config.yaml
num_hidden_layers: 10
hidden_act: "relu"
parallel_block: false
init_std_up: 0.0625
optimizer: "muon_variant"
max_grad_norm: 1.0
max_steps: 11882
dataset: "wikipedia_en"
Each number is 128 + 32 x the weight over the matrix's rms, rounded and kept within 0 to 255. Layers, rows and columns count from 0. Numbers have three digits each.

# layer 4 MLP up, 256x64, rms 0.238, rows 224-255, columns 0-63
127091139117145120121128087152105085089091075159112148146126135162134127143174110150196176104125131105148078089175129149134120074147143152083178125120168088078144208015126101162126173101133153
101163144128121189058162189112141133061123068109092152101128191122175099111163067170136151119104173109138137153131116086129141099136162106189088122083095078123109155150166145157177076129162127
160139123068123148171125153134109160070084180172157125094131133086133186110054143163098136174113124126121183135081105121140114195103111103114104146143133078141125140127092107120157172120092166
079144134113091082139064108125150158092145105118089137163085143104177142134159084142154146178170167092076109131104142101178147127151160080169166113103109081123150153113138112139136096112176203
169135181081134104121064130115159084155071138150138156122129115123115170096164129113112169121106135170116109122106168102162108109117101149118142147132171104148084140140195121138146110122129077
179153148096129115145128244160117129111095121136166114128157123141103049062109145128158119136130108130075194140110125138104142146134169110148142083138134123168152140146071122117082100169077134
078129114124063092104133157134143086098178140051112140076141175102126146100108087143144109130191125162113189137130180156169071094132144115119142173082143112135127156117166093070203095185111155
227074098113129131092131163098186160100049136168175123098165088080098131130101119202157115102102141102134108164087149090121146106133196121073107081156153110147172157072159134122155201134134098
127122110105178107186103173174182162080105198119162131156115070166122128082108110130179148073084080107153118118189174130128083128117168115117172109148129146147087135144127147081116084164073115
178161094106102133108067141140178114116134105185131143137150128162107148077068128121160135173150116091175136164150111116132102141172089076123144128077123090175144111130134159094153125119102074
086175140109138054117130121162170120117148136132170085135188141120114080125190147143090166067175170102122156143133174143115115145101137168090148075131088172096118134114180124013054121119176150
131142144101136116133175114150158153112191074033175037114157139082113153127079161141115173146126166137069080132171153056159130111172107113112099078125121127092135112143110142081126167181167169
121130096093132159129158174136149163052101162104146140158149101170134136117143154095148128088160114085093149048122173134123142101174140147143094107102146101102093133151125169151144118195116103
106115142089157156119094120173165095132140110122107126166145194065182158094096116119163110144165081087185095178169131137057102145085161113133119176108123089121123072131117138201120078120171118
094110205135135138121152146155148095141113132085106137121110112144087156135104174106140119097080094143098114128178172161109122129128126115106127126123132136147153115099145113144113120142158164
120176114128158146167178130164132093100159180125120178094160194073090126146128133132097137121164089132067084156125167106104115057113179083125128088118146098099145119106087159136153133148081147
094168186126144161179125154113206118113192113150089132156139180177142116076142127081105160090114128057113107122117140121139153097104120127157150140084139092136104120150145116088097145151143088
084148202089099135141136097144153133106106136088175093175149076062156151130132121086124159134066107149124100144161133080172175139089138170132104134113128118156083162162115067135073076160188143
050131141070134134134147161145113093136120186141173129169157169168136140158127146074081079184110061079142144163154089105200090131141094108131116133118113121136142110171094142159140070124131130
141118163113116143197133114102114111159072112074134096127134076101149093092139120160149123131130182092102119153160181137137118107126125093165116147145130147115162129146163131105101133086121126
119106175115124148131157070146143105122099144127097134113105148052108160137110177141135183087143154060141108113147145107104165129125148076167181098089162116149081157187112105104207106118119133
119104165040165121129143147101103101127183064155145170103127163123182164112107167099087186127137070132149078115088110137116124096120171156168110197140150128150107138125108140137126124137089005
138134110119177098162109061214177168174107058174114135105103115132101119156162079124131111116096155157186142076152144102153054110187183108062198121072148116107106119175116140162142057130074160
163139153109157122118091191150147112168154123096083116122068108112148060096189139190140136101169137152137111211149142074153100129206130122150161150087154092115143116056100144044120096126134098
094121109122149137115152106149122128113072146101117144131146105132114095142136149137133120136167122170085139095168106157127137111169125150145094133162098125105142111111136122123110137093191152
092127122101144112190156098117152149121117169092112095147129112167157130105176143119117114112132086089175101094113132162172095122082085098128097188128168142167122138137063122185142098191134122
179132104147125100102150147079165186111112122063188183173214129132149158189143111109122125090127129057191115142111141123112157100177085147112113080094100078094130114128125111131146083174152074
141121152148054149139147140104106138070086157138160126103082161181121187136137147153170153145167121117115086089149114060151141145078117134104122110150195088134159112114152102170149047137190113
132140127165134105114169136150159087107106126105122089167153121135169138111130200098096114145123076149108148098114165130165088106107090126157134135083183138130108177120100072118142173177031167
173147110137091141146106161137151177059163097157093077140134195099118108132139127213147167110129092128159100171106128091150161116116143071160071163164115139101098133100138179098061182098079086
113148123181134096153104095110102103155064051099140103160140103122134155112107142157104133208152094180144142127065105129164140163154114085170123135118217136103146094098108126159131118203113127
176104135105109120108154163165154206097170139134137174184101102090122128088058099088116178187148106077183168136101121140126109176131115145107128106120140129102063062117124113129132137126108153
# layer 4 MLP down (transposed), 256x64, rms 0.116, rows 224-255, columns 0-63
121144153152081115120143125158080148139165124125146148126145126149120106108149076142095145119133117098121111180146156121136105116158128110125134147133114170127131134122088097108147131136117117
129121200167206051132086088168167153135056241101115125079076099141125106169096203125066138135146154045080100085183168094104112118153136115079095100119159163137164152130068116122136224210205035
113141146122150129123108112119139122131108103156103116095136114115122093128173099110104119133135136106131098157107180120156081153168135100113194129116121133182128136147134127131112134161096145
135159156113136153119104192179192166160146135073057157120124120103157106094209077133151120141103106090094080135196091147118127125127065086165122093189158107050123141129145113200088113083181123
093102153132152122131136127127175117158096123092140114122116087130159140148094132162136169133128121138093101156149131106093185113150148141167118139157117137088179080120117105136115097126110096
116099122130125124147168078112119118116159100148096157105092143091112186137162119159136130079129134140157099110131177124124090120135131125135124172113135131115152162144146125121144103124147118
110071104009164200137126095157122148093161145189099116103103120174134138181126108096220157094184130178122108134140135114163136135141035059071118169089073130083165115170161147052213138131137109
085143154154097125135128116142107094116171103124137149166126137136131142099148118093135119130110111111080124108130139149170069121168119119107169194156141174130146097125097132133133092127127138
127148123146089123123091133138078096153198086149073132125160160120125111116119168103139114154130125133104111151163181132127074091147129151142129180114107109054138146084139140125161133147148105
133093167072143120092131127105132136142141111156121130153144095117091084155135148100129084169086124142142084192127139147138106082072098163140136085111156155150085154119137145109185129167179178
112129158129122120086116112148118131136161109114132132129128154124114151155117085118132133138124131118074103128132151142142125112137122068103164204109122149152163130131139130125162130142090113
143035083041158130185154154124125158196185094133128105127053192069157119148100061138122099174109117118112119066152126053163101171128151244216128154123124116000175114135175100167142129082065206
144132137118115128116131099186110133162130138159186155148089152095117123145090108145119145070115110084105124092094141120125111139170181096112168181118121173119166164108108140117144122083109106
111151158127136112127155131112161182159076076171145171166059138134108176174168150142166106078070150170077185141156063094171164142104149089153067125046076181080170171057145085074094142128099148
147168112123124111182139127112154117089120092134125097104138103091102125143085113115152124111119121158122126159105132174152116151083130152135132102166163128146079175119133123110126160140111160
154166087165095124142162118061138118132084125111133094170152162120115078103183122146120106211075148126139118164155118145132169119054100138195139040169105157135113161084112150116080119126156112
059100186080162114102169113099115127064088107114139132180081166109095114131110138178098136117187139071112097228125144080132123136164089123131113198143139111179153142092161103160172121172144070
122146147129084106148172102086132107130104193118141110059111103032108142072157187120109140141076107136176136170162159143177159122124136210148109115087151076125079177151132070116154142115122170
148157099154067166167109162163129134163140035100098138115147101136157123090143157141122099094073150146145120144108120164171135092141065166144136135171101156114057177128131129101113097154124131
162143058132102124111139155142148140148179164168172109146088161089128106105097156083116210143143108144167132126101082147144137151090155154175139112145107123097062069076091140132107126108156121
116157162148128186113132082128081142133090255156115108087149118069192061122178074103176117157187104163107111117158146144055119149142118142146121116128151153107103126095086142110149131101121097
175171127088093117153097159092210143177084098130139141104165205148077114117079184123144119104131178147128068101145069140144061145140124135150087200031102170080109114175174178062168124092111078
146121107173034116071123134103049170184186145144139125117058182148131031199054146115093125216086114117196133161152087134070174142092136165177081140132090121162084147079159088095177108149154189
119156140102025089192121147078136137202149153121110062114142151190162107114137130125095131062034206100179134112134121123137122149133038190172120154113142166182089159081121194061081195147125101
144130149111128109146132107158130144128127109110131110129152174110127147145121101142097143145133131110133151122086155073167131125123126098146131160086156124131103134144104148117122136156135064
081106114103105100153140115081153095114182095062100122104089136112197128120131134107178140132078177120095145135134106124139174113110170142091180099134082197160134168124154165129158126150101159
152169200140102149110104151114082122120153109120164131174137150132123106149146060131124136112142112088099102157153162145131098126139123100079134163141113159143121134115103115107127105141114131
095131157162137128118123100151106135136170118126108129163131148083129090111122093161126126102119130097109133154116159127145086109188139091104155168125105141127150145134122152119134133122110111
142106098165139159155147142144175145155150100141142166160149143114080148102116108179108108105120138094057096120130113134072115172103144107136128098139154087126160082159093169172100149076168102
106118152120087106104096123166185128187114150123144052171031144154132091080102179142154091122093104099118116097117110183109145207108118191105206117107117143129028105093140139171099190188206162
126121117156080140104125114056190141125118102150103188083091194159121197070128176121118075139087135112122114131058190185104163123049188192143089151138098180188120091139156117100130101121073207
117161129129162091173055148147130090099063039179114124145129107103178083120154157115100214100129084158125153149155166149146127134080114126103175107130142084108081131130137168105167098138135186